Each number is 128 + 24 x the weight over its row's rms, rounded and kept within 0 to 255. Layers, rows and columns count from 0. Numbers have three digits each. The size before them is the row's rms in percent of the matrix's.

# layer 5 MLP down (transposed), 1280x320, rms 0.0252, rows 598-624, columns 160-239
101:129127128079136122120166112127178140109099137151111147090062173118120113125153115109137141096118128107134141153093108114115149103118140116172151154126104119107091149108110126142108160125137094098164137166163119132136140163142129105143139084
104:060153117097169111097120151103124141090127121131156145125163120185103146092144087206152160151161184108141160102148131139087090139098163136124185112097145125132182128088129135111129110143156173148144122117103155127130120166116114149089148150
104:114146132121141089139089154111150147177150107144117091135142076148139131106135103164118142102115148158075124088113104112108138106121171111134115124108137130109139098135130133131122139157088129204113144155113087111143177118142127146126094142
098:136135133131135152110121097109112100190157125139163053148127183082151137091133139096074135087124110138107153132148115108154134150116130074165103089125112131152102095103118113114130134126132158170175138112080129100121135124139121149126181100
112:110082126126150155099147146109130123136145136080108126154133166131107134097121146189111124121153103116112109167136109115154087156139122093096140145153143109136111118183116124113109131126109123129112143142116123117132147132141126128131100137
092:112147110127122125158167154097115134168104129162069114140113136154120122115093178126115131157117176143130095127136153157148115124122174116129164152129148113119130184104115152113126149092132103147122112128136108104112161134101131124119111097
101:146111127162127135147119126149117123115155139119134091121135129093114133135133112122140110165146148127121108124124110104128083113084129126120089124108146114119161000142172138152160109093136096143161195133121114172163136146127154155117115115
110:151095103098119186083085116093140097164119109122156145138142100113174091127126124198142126132129145109156150108119131117125128131134119139183117172157132166126156137127098133132130149097136103131079114114137115141157117152151113134150085133
106:131121096109101079121120128112107139109111127097125129133132157095073133130107143119066138146142142181113092108102147111117137140142150117115144142139176156131092124113113156145156156142096097132092125171142100166129149166143130153137146089
101:145108146099148176173157140125105148161178125088137084131131151092127140156096130148155146067131101119136140107138099134104126147145129133171168125158144097143150116137143135137122161165150123078113132119088138114129095135153154139125125136
092:113096108187084111141108154119164117089119145144103099123093089124133172108125134111156136135156117145155096129096100105116142123127101111162166123151114152094112138152141138124132101093149121113141140134141120105113114156158142128123105135
102:135102158135118107123090169132163139151160151126169118147097075127127122124116156155164110151113133115119144127144088143145158133108139163119092109132142091145123111134100092154173129181115122119169156091181117134136119114099135125162139113
097:192147111065125076090162157103107107170130100147127065103156140095088134123126130121107102137144127115109100147103144102134112119086147068098115144142072123109137120089128136109099129116113142112124110151134070105134131155153158119118135118
101:117099138099152155161140089120128128102074137090145115139130147147111113104113137117114130139122137123108150135133129127148158102106168102146122143174135130101159118125141103114120117120132093121127090146175092107141112070150133120116160133
099:104160131151146142147123133090135130085124126105143124125135081145127125140146095146134121120083139127111148149107109105121115138140126128135156130109094128135130230144156098122159091103136153124169099131109118154121108143113114161145116127
091:138174084106150120121171151120133147121148060142132115095138100152164106102086146166093146169127126158153127122124116156127132091132078119140150100119136169139141089095100141116110115136123147102136170138136160135113155095114121106147126121
105:137157115136164091163119123147124148112129114165136177130094086110080141111127202142168109110128126172142119158131104086142099125091128111129162104184106109109114192139119100110124098147138106167142156135090096101170128125143139151142135132
090:161111177108158128118107147113117111182147095113074178175123101142157121119146116147131148137115135131145162148119168104135116118122142172145116176088129164145105124112151166149115110132138168100095108130156126108093144134162109136118118131
103:084124153130132143145108123114147119119103139149134102151099121128135141136084167154109123114167118130091110154082124194116127086144126120131104154133107153106145074127137134134119119138115147159150138153146130113142126152132137140110128170
104:123104172098118119108107136093167167135067136126112099156125065080117126137143148130129155079135198127117175099121092144077102070131079106119098141136155121111110110101174100099099120136129102119112127150116073149144191108140137117133109125
107:095167119127103109118118137137146146138111140139135164139143127177127166109117094101154130108120175123070139131122112103124147143127175150114168122109067126104114148104106126092124118107084138118127170153152118141121127102142085133083119138
102:156115076128131140119105167138135124121124071118060131173140165120163146110122119141140163090131134122116148133113106127080171069132123138140102161109098130133116123134102135142136126146138132096125136178127098176110144114138088140130114140
105:124122108165111146135165118138108138148167097159094146140127143141123108160137140124123144144106120149183126168129116153119121139108114098108144131126140137133092145145155141198123096141118126146102171129107118136087091116143113071101113085
105:156134180122095151135121146093138139106127122097143107074103148152168089163135134164133154161122158146112116109130141117140152158109116129121119143117125169096101097130127116175111092123129139105155150092112165122079109130094117095118156139
094:114145098141087109114158097145112153103176137137071117098105122139157162125125124168069168133137120145130127108135121150131140109101113121164160186169148118152138185115135118118121164118146152151147180126121114133111074098142121132123141107
101:096167122141129115087085116094141119108159131120157115119137104100147118112134168090150132157113155136137118133143136124134147116106154163114157121128106143123136125136133117121109163106102133168123108141092125120085094173119093173157094118
112:152122094135125122111137099154136170155104128089113139114087133135130146103166120138108096120127108134127154143090135100114160079139157157145141107094116128123134127126160142161114093117119106141122109120120134073100083129122091159160095099
# layer 5 MLP gate, 1280x320, rms 0.0981, rows 599-625, columns 160-239
110:118141147090116133157128112157104106110143126065109105103145121127155103160155148134125110109123122129131094131103136132144130119100130136142136116124163117125168106113102140118146109109155119098127148115100151126138116142137122105097109115
110:108095132120130111131143107120124110103128104166143103119133166114182075169132160160144094093103139164133123099068094133144105185147133126142112092120131088123159134129105108169107102099154093144122135086105135155123120130089151099111132074
092:181136132140146126158159129127111140131090091119131114151125126107111137138124116112148134173175077126098109138150128138136125149136111089142068109146127147110159148129102127125125108113118151104153140105108129075093131090083132141129124103
108:153159137165159137155126122111155169085123097119129091185117141128121122118135158112098095084161115112145136116128155127159161114143150111093139168215112101128163099154106129139128151077107159141158150146119089112124120104163127151125157129
089:118148118116156159124158149123169147159167123127158135117120130112141079141140147103114103144123151162151160167112136121106110131128104058073131149111120115117130099090106134104152141106097092115159095145157143149106140118105134156099102119
092:099105143160150090103132138157154087105146150115150095128127162161159143120107114137108163156105125128159089125131101114109090130078116098151171150117114118136092144126118139142127133131185148091160147137118098156120144127158116104132097105
109:113113117089102153110145144093125100139116139093152113122070121144127109133123146098134101137131123152117144086082100112142138179172143122160115138123149133114110099115107135118185159106118151167149140092130169130108092129110127148149143114
104:103129142092137152106180208162141155147130128133147123122138119091119139108122129146104122125140168127139140170103126152140163116150106106137149123172157117133144131137168144198123160146114110150099148157151137119118108160087124120141157123
110:140151128163084099160133131122114092102144131087153110095129120098084106146104124093154095116122155139138135131087096100109104151088151157151112162108136138153129113147084111128153144122124115108117139126123125100114107106201127140094112129
090:095114129171077153105140121144103092113087107148140132103150155109108122162100098132157134096124064097121144130137146175153185142113163133108125132158142098162140116142122104130110162151133160132135112141148147141123141123160111151120132142
102:151099142157159150158111124070125143138108156138111112112103108150100177124159114131123109121126125134164135172120128122117090130167103127114109122139146129140105131108141127153135115128121149142097105149092098129124123103152105166124122130
102:135164116168149082125123112138139168170136134112145111103097158130167141118106145133149113119118152130109089113146130069138112139137163151152086169142111124161145154137128145152141169152147181117142124126116142116122139159092087155115121119
103:164136130135140123120169121144099111107129104051171111172184105151106120122116168151085116156149138143107111152112157117135172130164143122094126113203102109135088131145096154136145119185126137148076115107129118096125179064144092171130105115
091:090161126162133107145116160088152137161154108160124125108174143120067106110124155140167107160155132134103165150151142128109189125128127142171109117102149085149116136161136114128168137126150155144106123110146168075148139095157150125101149108
096:155129115134131123091134124150125148096116156119115137093131118096147083182122113126126133099105115112117139155129112141142125175120153136147137095114132111149091102152154117107183123095133084136126118089161106111120121114129095109135114132
110:169107133127105148137085116135137145173113137145157143192153105140160119118150132137124107130144099149110131105121128156182079142103131103113101113165114112186151110109140055140113102119140103117140138117125126108116136166132089108111133121
106:125142114152158108106072118081136112129141137102129130112160134148129146126136125116113107138110121157120107137116133132171105115172130129103119118150179114108144131159103170111083133148165110118127128112126115172089091180134151119175134133
094:130136139143125135161119120134143167143156129118120155105110174120103160121124152134118138177129102130111130131112159114107110093090131104178144096115104146144102107163152133086129126102124119134111135120133124120077151108118146151100168179
101:153129090112145123098084122141086135106141129155134120165097135097116096160110132108156124121100143148144181159103130186123115132157094089131159136117149094074102170139166100123155122122167162105109136118125135145105137139155107118114170125
110:120110136136116162139162100127126096098092115163101120184128137114101092129125138111156118165106126145096136129146123087125140122187138153088116108133121141115169128077145142160138108136137091116134125116153150139095120140120117133133140120
096:146121146122138115144167147137123091131096085133148097102112164102136149103085104142136084100143141144102153140137142081120188101138131133131101142153106126120129120129105101126114122101100126121171142155139082106135091120121074111123131113
108:079127085114155106139104141134093139140146109173082147165125129118110136102123126124105138153138125134115169167142114122146136129120156101089193139130113193125083138113139136103118105164132137119142120146091095155107117156131148158115149132
109:119142144132165106142102124122109141140083131155124143095110134089108153131148161141110096101138150120159105120126135152114130111171115144141101079085151091126134076161107174121105130115107112157142099129109153139100144118093147117106152101
101:112140132114151095144135128108098155155136164166173127101113090125133101094109089130127079146153121155113164126166146095119098143163158163141092055129094146076129116130133136124092159094152076097124125135102107099128159131139115150103144129
101:165152117126147166127114135129126118126109134161144099175166152143074138153068111130108116145072160158174111145126142135130149100150064085119075115111075114133128110120094118146103109152126138160169116103166146107152111113096112108096141143
107:081142108119150124125138133099101138176131182103119166140134101075118121140071126117155131130088116171149126116127067129156118135155129125167130154147128158126107149108076149131129165142138164137104147139140086147099118107094120151122119141
091:178150115136146144128162066157134151132090141117107113120141145147124127156160140139107133085134211127107127125124108102094158107115125072108123101076198078149124153137120147186148149152143109123125136094136096167106093115120112094116082129
# layer 5 MLP up, 1280x320, rms 0.105, rows 599-625, columns 160-239
102:097179112161145125104107135109171122128101087180129154122175160123118097099105116116111123114117125088136129165133094089110122134114129108151098140174124112110140155161141086136099169133115127144110132134145088116087104107165130159173167127
111:118133098107144119172135106141158127166126148109162174102113094098129145155176121127128098130136122128137159127112155091128155061080120151153146163134108084148138154119117131108135185130066158136155133170152105114119137142099168128148116172
098:125113135113142077121150113144127083140142159136158130148138111100084098071127148099109112095109105085104106142071112124110131163140139155125183177088166100081107123089134166135152172143107116156116144144118145144110159092140092165137132171
103:108130149106108167136124127125098146137114132121163156085125141053125116131135172104127153110129121146118111175126125157123100125124157128135171158111127152162113152134074148149112137085161104105158171122149162154133097106141111092104111126
092:126147141109191182149147101128194178143138119136192143105137162093152136133137114112140115158114138106135096143112136140134131146113129093164168115137104137164112142159126147111138158098114146135123156173140119146115172137140108109121108119
097:146122112121139156120138071153149092153073101158152127158163103131102124135106181116141157097137117112114160160128130089116159104146151121126147151144119097128085168113140109089136146131137171162132113110140121093117126113156082115095130126
106:135133114090140136104087160173071126125108110138088149104159091098148166141132089115114139148141099104116129153133147123123107134116114148101143121101113082117119163154108109116131148131103134128114157105093086124129144125116125169149120100
104:133135130140106182119121155142119140141100114145129129152115176149113144165135152171150147088136148101131105117117139112144122119095155128119113141153150186081108195083110096109103096148159116112125135128111120149121134110184135130065105154
099:111120189113131193118150115119110117104108143150134143116153147173183117089100143139117133101135117138121101121133113181129088129114149112128117156157112145115130120139131108118124119102130139133177165108127134080099145120122199119130150147
115:152128126122114101133121121140143156109165133089071109141102103108135122104138173132122124143147151145124089122124102138122095123149080112123114141110155127109107136108123145137155107122116122117098157111147137126149099147100159123174131115
104:105144129106123103108116111148155165124153121155080098147117168194101108093117109165155107123156137126108112116124134101083099153091136115096138112127142106101139113141122136164122122111120158110152118138125153135118099136141123119143130145
102:191104115159118122155102110108127097116109122146114164104104130121137167142122127171099150142104166104136099125177153126099147159136145148128128107162138168145112136177154075106085131117120113134130140154103153142118079111122131122141159173
095:103184113170120091123125150157129116113135122105153092092158127140128119175135151120127124131162098151117110130172125098101104134103084165128131105119130177180080125111106087115097122137159116130139157121156130137127124136091147112163120166
103:140079113156157131103200125126090130111146140140123129129087118137123124088136121143099134113090075093067104127105156151169128164172158142109140113142159141117105135086134137079153137118114142122130161129160159148136126123154134092127161147
092:125142141146130148139147154141146136116082116129145140138140139139124104080165090166115145130103116135115062148118130120108106126131160124053113120130128091123157107138122146158191121141107143125083113142165138138079182098169079140108114134
109:124124179145106151116115147082118119063099076112153148101083125151119165087141163143090142118123112174139104132105142148092142109119137104150149158134116119119140127138098143087133118113126143117104135114123103109108090145131122124104169132
099:101119102149106114131062132119147176142090121092129158078135102107113134100081097090145115095103083126123128150133103119169154164087096122092161132149150133150123145102146100115115142107134120129146120135159112144130167167136124130177175115
098:142086153124099123093088100142115176161124122138111171121145143104113125099130100143132108121112151168174093131127090069115152095173158131111140118182145160144138153115125142110159147157135141137123144169140172133129114142125151122118133145
101:081136089082147132134112089128144114165149081154120090120101115105062137111107139127160151116128147107144131159137155119102132103123132150130109123106120132144097148150101167127155109088129121147152097154108117100119142088089119128134121126
109:118094172131115105115106113135130105151145118117154126130135133168160184160095168114104141109143137095152136171122119137104121071112158149140150122102139106144137144159124169136144085113137113171118134152131117088124144154169137106128107132
097:142128120111103134130128129106138132187118128115132147169116140160120153162159129194151137101176156180148149133131100129141097109151141099158168112159108152133153135113153101179125106118108141089096151140143072107143092087148110109125111078
109:101129149116177100132107143152091120065166093106099124134139138096159108116123117128126119149120150156140151172121084146096176110139125111097125120134127154159116091135168120138125123135146124176137132157153078128156168122146136103148103127
100:109105130105120121095129115132128141126125110117085166127086133133108128086104137117111138149136100152190181169164111138074141103140153109120157145144150141124127133134133134131169122095082157088130117082148076118120161151156095158068151128
100:118131103092128141130134101141131124189088108130095109130133110105093119124142137105085116145131155126135079150178152140115130135142144109164105089141184115133103147119167111072117086161103117141112100118112129117118146129155164098124095184
103:106080143052166083121137145116139158098127110121131174136095134151116166116115139142093132145116097154124131109126106111165151134119145132146169139167162110142081176131152132122097144092126141098090113120100100106120124158166130112137140145
099:163147134099164132146170124112155121155109155146123124173107154144130149105183116131073124138130119096132100169133095141096153152123154139126182137101125080129111154095138129117109137141170104134137090109095158112116142101144125166126153138
093:132129102123084116123069142124152113089103113101179135147158101122152113158146079127092121151113094136151131118135087173089119155133155108140084159119138140167165171110126131173189125090107110106102106138135102159135118095110142141110145119